Weights of a small transformer language model.
Size: 18 layers, MLP 384 squared ReLU, 3.45M parameters.
Architecture: RMSNorm before each block, rotary positions, untied embeddings, gated attention, exclusive self-attention, a smear gate, weighted sums over earlier layers.
Each number is 128 + 32 x the weight over its row's rms, rounded and kept within 0 to 255. Layers, rows and columns count from 0. The size above them is the row's rms in percent of the matrix's.

# layer 2 attention key, 192x96, rms 0.056, rows 40-56, columns 0-95
size [110 122 134 125 104 103 128 123 108 114  99 104 106 122  91 104 107]
[[145 149 155 154 142 171 169  74 142 120 107 111 182 122 127 192  68 116 143  91 150  71 132  99 158 134 173  98  86 162 190 114 132 137 178  95 144 134 158 133 153 166 131   3 131 134  96 116  51 176 162 156 127 171 140 167 159 145 108 194 119 135 139  99 106 145 126 149 119 143  97  86 127  76 133 139 140 166 126 109 130 120 139 137  89 137 135 167 102 123  95 155 158 141 149 121]
 [120 146 160 121 147 120 120 113 151 131 132  43 117 102 140 129  94 100 111  79 132 142 177 182 110 150 189 106 101 177 169  93 138 141  83 113 134 159 170 127 138 137 156 101 127 129 139 166 155 143 125 111 157 163 147 118  97 137  39  95 167 160 155  57 137 115 194 149  76 112 135 123  71  16 152  97 158 115 109 138 184 158 145 135 167 131 112 130 117 101 112 145 107 135 141 135]
 [103 126  87 173 102 112 103 136 106 112  81 156 122 119 177 132 140 123 111  33 163 130 161 129 127 135 112 109 117 184 125 150  48 127 173  97 139 170 116 115  53 140 110 168 103 135 141 132 105 216  82 174 140 111 146 147 100 146  64 134 191 181 118 100  91 114 113  94  98 141  89 101 121 110 157  73 115 112  92  83 117 108 161 135 129 125  81 103 156  86 121 120 155 112 105 149]
 [160 106 161  64 151 109 111  82 217 174 133  65  62 159 105 100 143 128 104 138 126 120 114  96 104 127 162 100 160 108 100 136 181 134  96 180 135 156  57 100 158 141 104 162 128 113 135 177  71  94 181  90 179 107 125 129 141 113 117  95 143 103  87 125 145 122 120 113 106 112 109 161 172 183 179  76 154 122 169 131 125 151 152 123 104 162 131 126 114 180  92  97 117 102 106 164]
 [188 111 165 128 165 159 117 120 156 119 185  94 185 117 176  93 183 154 120 114 145 124 123 124  75 189 163 133 166 145 104  94 107 120 124 124 157 180 102 146 103 132 146  65 122 162 164 121 155 165 206 169 133 118 105 139 106 106 161  99 162 145 172 137 148 108 148 102  93 177 126 134 121  82 116 109 174 130  97 100 154 175 214 197 144  96 104 107 137 126 104 120  95 169 145 137]
 [164 189 158 134 101 156 168 176 113 155  98 150 162 145 138 173 198 138 117 142 119 104 154  90 146 101  95 158 205 170 131 147 147 138  90 122  75  88 132  93  86 155 114 193 169 159  97  72  92  93 119 104  86  81  88  98 153 117 124 113 117  76 159  95 133  89 111 134 170 160  85  79 120 147 114 138  87 125 112 140 159 126  97 160 134 161 122  68 157 106 157 142 143 139  89  86]
 [151 114  75 163  74 163 155 130 185 127  72 103 142 118 177 125  77 108 136 111 118 134  89 104  85  64 217  96 158 128 105 176 123 135 108 121 143 142 140 101 174 153 133 160 189 150 149 112 139  96 133  88  88  89 157 125  55  71 127 165 152 135  90 110 100  92 107 103  86 164 108 119 146 116 150  98 133 109  89 177 135  93 136  93 117 162 171 119  76 158  96 154 157 130 133 114]
 [112  85 143 125  96  97 107 147 178 177 130 128 118 153 121 173  71 134  80 154  98 122 151 184 127 162 194 124 105 157 195 141 138  80 122 133 101 123 100 146 120 120  85 120 112 108 111 168 118 118 183 117 109 212 159 149 122 172  89 176 170  85 133 105 170 107 183 181 157  97 107 131 152  84 183 123 194 142 132 143 118 121 165 120 114 137 120 177 136  76 105 114 129 102  89 166]
 [134  71  98 159  88 120 127 103 209 119 113 126 136 124 178 133 133  94  46  95 169 153 148 143 123 178 135 145 142 155 142 156 135 168 129 148 148 197  90 123 126 138  79 171 184 109 126 128  63 117 179 114 148 159 182 154 140 122 152 179 160 177 135 146 110 144 101  56 118  97 113 135 109 122 143 132 111 116 122  79 126 165 115 127  72 174 148 168  93 141 146 158 188 126 156 173]
 [102 135 103  95 136 147 176  99 152 142 206 143 146 153 109 114 107  75 165 148  91 148 110 118 111 130 141 127  78 118 120  80 164 129 105 171 125 121 152 144 112  95 103 178 191 103 133 155 174 140 134 139  71 113 143 129 106 140 129  73 147 115 124 122 153   9 177 143 133 128 113 143  99 170  62 156 103 154 135 164 167 177  96  96 115  87  95 123 179 169 120  90 147 164 167 133]
 [145 134 114  78 115  53 128  29 150 118 110 106  76  86 119  83 139  70 125 107 150 119  97 205  97 143 176  90 113  95  94  90 150 142 110 141 172 155 104 168  59 156 138 119  96 122  96 149 108 139 119 127 160 172 156 150 146 137 122  94 130  81 113 128 117 172 181 148  93 118 111 155  70 140 153 133 100 112 136 140 110 143 137 163 181  95 101 108 126  86  99 188 166 137 104 150]
 [100 106 126 178 188 189 131 158  34 159 161 126 144 132  87 176  98 135 183 173 100  92 130  69 199  99 109 127 169 135 108 145 156 171 131 141 119  25  74 126 153 131  99 152 133 136 122  86 110  90 125 122 175 113 103 144  94 119 158  91 171 147 146 126 131 149 110 123 177 128 144  88 131 120 120 115 115 147  91 125  91  90  98 141 111 163 144  75 151 152 125 169 121 130  98 118]
 [148 101 206  95 138  68 104  88 140 105 166  82  86 169 109  88 118 146 125 100 140 173 122 200 122 106 202 122  62 120 192 126 178 153 147  76 126 121  94 118 161 150 139 132 118 124 150 195 115  80 133 137 143 141 121  93  88 116  92 127 113 139 124 113 125 124 143 118 137 102  90  93 133 145 148 143 194 207 168  96 117 124 124 115 102 151 133 122 171 139 170  76 138 138  96 174]
 [ 99 125 105 148 178 108 106 140  38 157 133 162 155  81  85 201 121 170 170 148 111  70 115  41 133  72  97 149  93 103 112 126  99 166 147 103 100  97 130 186  55 125 119 155 130 158 146 100 158 133 121  85 123 102 103 125 162 141 132 173 106 163 125 168 119 130 147 151  81 131 143  79 126 161 121 148 132 124 131 120 130 109 109 158 113 171 121 111 214 130 162 144 163 148  91 133]
 [139  93 100 139 137  94 134 120 147  70 113 123 146 105 123  99 130 139 112 116  92  99 101 163 128 110 107 121  28  39 152 118 139 148 146 132 100 126 147  87  94 133  75 138 118  68  75  84 143 143 185 171 165  72  95 136 131 137 125 110 139 116 158 142 173 109 187 184 106  86 165 120 112  99 149 181 101 182 127 102  92 109 117 121 126 177  95 142 116 136 173 131 196 111  87 133]
 [120 120 115 145 110 126 167 157 117 163 198 119 161  97 116 168 112 228 133 190  78  96 131 114 140  80 125 128 154 102 231 130  68 136 104 152 164  94 192 151  66  83 105 143 119  91 101  90 149 128 142 112 127 177 137 138 156 127 140 191 117 105 132 106  94 118 124 109 147 134 104 126 112 131  78 178 113 110 165  93 157 115  94 134 123  81 154 130 127 102 179 148 145 119 112 155]
 [186 123 159 154 121 142 137 103 162 155 192  86  84 150 133 109 134  94 127 136 103 162 129 144 109 156 117  91 163 161 118 118  99 121 106 135  93 111  35 124 137  61 133  86 117 124 117 191 147 103  97 140 170 139 175  73 122  95 139  62 152 172 108 122 115 147 102 105 196 144  70 155 181 103 154 137  99 192 146 106 147  82 124  97 134  95  72 161 132 105 134  93  95 142 113 153]]
# layer 2 attention query, 192x96, rms 0.056, rows 41-56, columns 0-95
size [105  94 141 110  99 129 100  90 100 106 101  98 148 112 116 107]
[[159 128 128 120  96 122  75  96 184  76 126  70 130  91 116 119 141 188 162 146 167 170 133 172 122 145 199 110 132 154 121 129 171 117  71 114 103 132 138 111 114 126 167 185 152 148 129 149 131 190  96 131 182 126 135 118  83 133  87  64 163 115 119  87 114  99 160 167  57 204  98 141 102 133 119  67 122  85  94 163 119 156 114 117 152  76 111 112 149 129 111 138 128 155 170 122]
 [116 140  97 133  84 100  75 160 131 116  56 146 102 125 122 110 128  78 118  52 122 137 177 147 144 161 110 118 126 191 108 126  69 123 139 116 139 155 113  95  52 105 154 132 144 117 146 119  85 169  89 133 119 122 173 123  98 145  75  94 128 143 122 114 126  95  90  91  64 136  94 175 104  98 168  59 146 108  82 192 132 121  82  85 132 113  79 108 140 131  78 152 112 130 181 111]
 [126  79 144 115  93 105 129  98 176 157 134 106  28 178 105  71 112 130  76 100 125 137 138 133 138 140 158 131 115 127 136 113 203 117 115 179 119 126  60 115 168 141  94 159 100  78 117 184  80  67 157 147 104 139 125 129 100 136 102  97 128 105 106 120 190 107 154 129  73 108 148 129 148 171 197  89 147  92 131 158 161 160 105 119 162 164 129 154 133 166 102 159  73 145 117 132]
 [203 137 130 105 140 178 120 141 172 155 193 137 174 140 116  71 160  75 178 135 115 115 113 175  90 165 148 152 124 143  74  81 132 111 105 119 134 158 185 157  54 145 156  98 124 131 170 125 187 174 135 186 100 148 129 131 170 150 118  70 135 113 143  90 128  68 112 106  77 187 144 112 118 163 126 128 170 137  88  99 118 130 172 157 126  96 109 108 108 138 152 137 102 155 116 161]
 [137 138 127 118  93  72 145 157 120 113 104 173 130 181 141 109 177 132 116  91  91 145 165 148 127 119  42 141 125 161  97 100 153  87 121  83 114 106  90 124 114 176 105 137 171 124  82 107 108 103 118 100 115 114 131  79 146  56 138  38 109  93 150 127 117 118 124 165 131 124 110 118 144 120 146 190  49 148  86 119 162 117  69 134 142 144 135  86 144  85 127  95 169 126  49 102]
 [187 131 117 116 140 152 177 126 171 143 115 103 131  80 146 137 161  85 163 119 130 149 114 104 101  91 154  57 107 133 103 153  90 129  87  82 132 169  83 154 164 145 208 196 192 122  89 102 151  82 165 129 104  62 141 119 121  83 113 154 106 131  85 130 103  65  66 118 124 161 117 167 161 111 146 115 108 103  92 142  90 183 120 118 126 142 188  93 121 124 137 168 144 119 101 132]
 [118 135 135 190 162 112  65 115 137 124 132  85 114 175 108 204  95 182 143 122 137 145 109 170 158 135 100 152 134 118 206 192 126  74 173 116  92  99  89  89 100 138  85 147 107 127  95 154 106 128 195 134 147 154 141 147 120 121 134 183 123 129 132 116 181  91 202 139  68 114 145 156 151 123 109 120 145 112 149 146 151  98 150 138  88 164  92 168 196 129 109 112 128  88  88 127]
 [102 129 150 132  99 122 140 183 170  97 142  98 124 115 157 125 150  99  49 111 134 157 204  91 126 168 111 129 132 148 107 166 207 176 138 138 126 127 132 182 180 178 115 109 168 103 105 148 119 132 188 117  91 114 173 130 170 112 125 151 121 122 148 137 177  97 100  98 120  95  99 134  95 114 132 197 144  86 136 143 127 163  71  80  60 159 105 148 136 157 165 123  98 132  73  83]
 [130 127 167 121  94 145 152 116 136 162 159 166  90 122 203  30  98 103 168 111 108 177  92  60  90 175 138 135  79 105 169  82 166 113 108 155  96  93  96 106 126  69 120 152  72 140 160 155 176 145 124 104 134 167 109 111 130 171 105  96 137 122 136 143 149 103 187 118 157 159 113 130 188 147  94  99  74 138 117 140 120 129 130  90 128 121  76 113 107 164 120  92 155 144 154 164]
 [157 127 133  89 134  90 146  76 140 167  39 140 103 114 117  66 126  76 101 113 163 129  57 148 105 159 150 119 120  72 109  58 158 137 119 147 126 136  94 131 130 173 114 125  96  87 127 125  96 177 102 112 176 144 146 169 127  94 134 153  84 123 187 145 131 158 136 123 131 126  34 144 102 138 147 122 169  89 124 124 152 152 126 197 135  87  76 121 187 132 125 160 177 135 140 138]
 [116 122 161 114 182  99 165 193  71 147  93 129 138 157 104 207 107 138 186 156 117 145 142 119 174 137  93 117 132 115 118 172 162 204 101 134 172  92 149 148 158 143 109 135 174 149 134 101 131  70  78 136 135 133 107 112 105 125 120  54 154 137 115  88 132  98 115 167 169 175 139 100 107 143  98  63 150 142  99 100 146 106 117 199  95 138 163 125 124  98 131 169  97  98 184 148]
 [142  84 153 109 139  94 121  26 150  91 137  84  80 155 140 122 120 138 144 163  95 164 117 183 131 123 172 112 113 130 174 181 169 166 176  85 157 107 111  73 161 184 142 118  93 132 118 191 105 106 163 139 190 133 126 126  80 110 114 157 122 163 106 119  73 126  96 108 182  87 100  82 116 144 177 150 165 168 106  76 107 112 104 114 126 132 126 108 122 115 141  68 124 124  95 129]
 [ 54 134 167 139 158 114 162 139  68 115 205 135 150 155 198 184 141 138 154 163 123 106 133 105 116 110  77 142 114  99 138 105  69 165 158 106 163 134 165 129 105 105 126  64 184 159 177 119 143 181  70 168 135 118 119 171 124 141 115 175 135 186 163 147 101 195 144 100 115 134 119 162 159 144 133 126 118 138 146 103 111 115 137 178 111 165  99 101  94 130 160  98  99  77 120 112]
 [100 103 134 121 149 146 113 101 206 125 125 109 130 128 120 127 109 134  70 127  99  83 121 159 145 100 174  99  30  90 152 109  64 123 127 154  70 134 121  79 136 134  84 154 144  41  75 115 167 143 135 120 150  72 111 159 162 115 111 163 134 154 154 142 117  85 165 142 135 118 123 108 122 121 161 119 163 128 203  99 131 105 153 137 145 141  80 134 138 131 175 170 186  91  79 165]
 [ 97 109 148 208 152 126 155 112 135 182 167  95 122 112 142 151 106 208 153 107 151 101 116 101 129  75  95 157 147 120 173 126 159 152 161 120  90 132 154 165 167  49 110 109 110 171 109  80 110 142 164 138 143 125 127 172 142 109 101 242 141 115 112 122 134 158 148 120 118 127 129 119 111 131  81 183  41 111 103 145 173 150 100 115 172 110 142 136 126 113 125 120 131 121  95  74]
 [147 102 131 121  85  71  91 112 120 194 149 101  59 118  87  96 127  94  66 108 152 132 109 142 121 187 168 156 156 176 141 132  88 109 100 113 166 108 117 200  86  77  99  74 111 125 121 173 134  79 179 131 100 156  81  89 145 125 154  92 114  94 124 121  84 165 108 145 211 175 115 113 122 140 122 114 111 168  96 113 126 161 120 117  75 120  74 153 143 126 140 114  89 120 122 139]]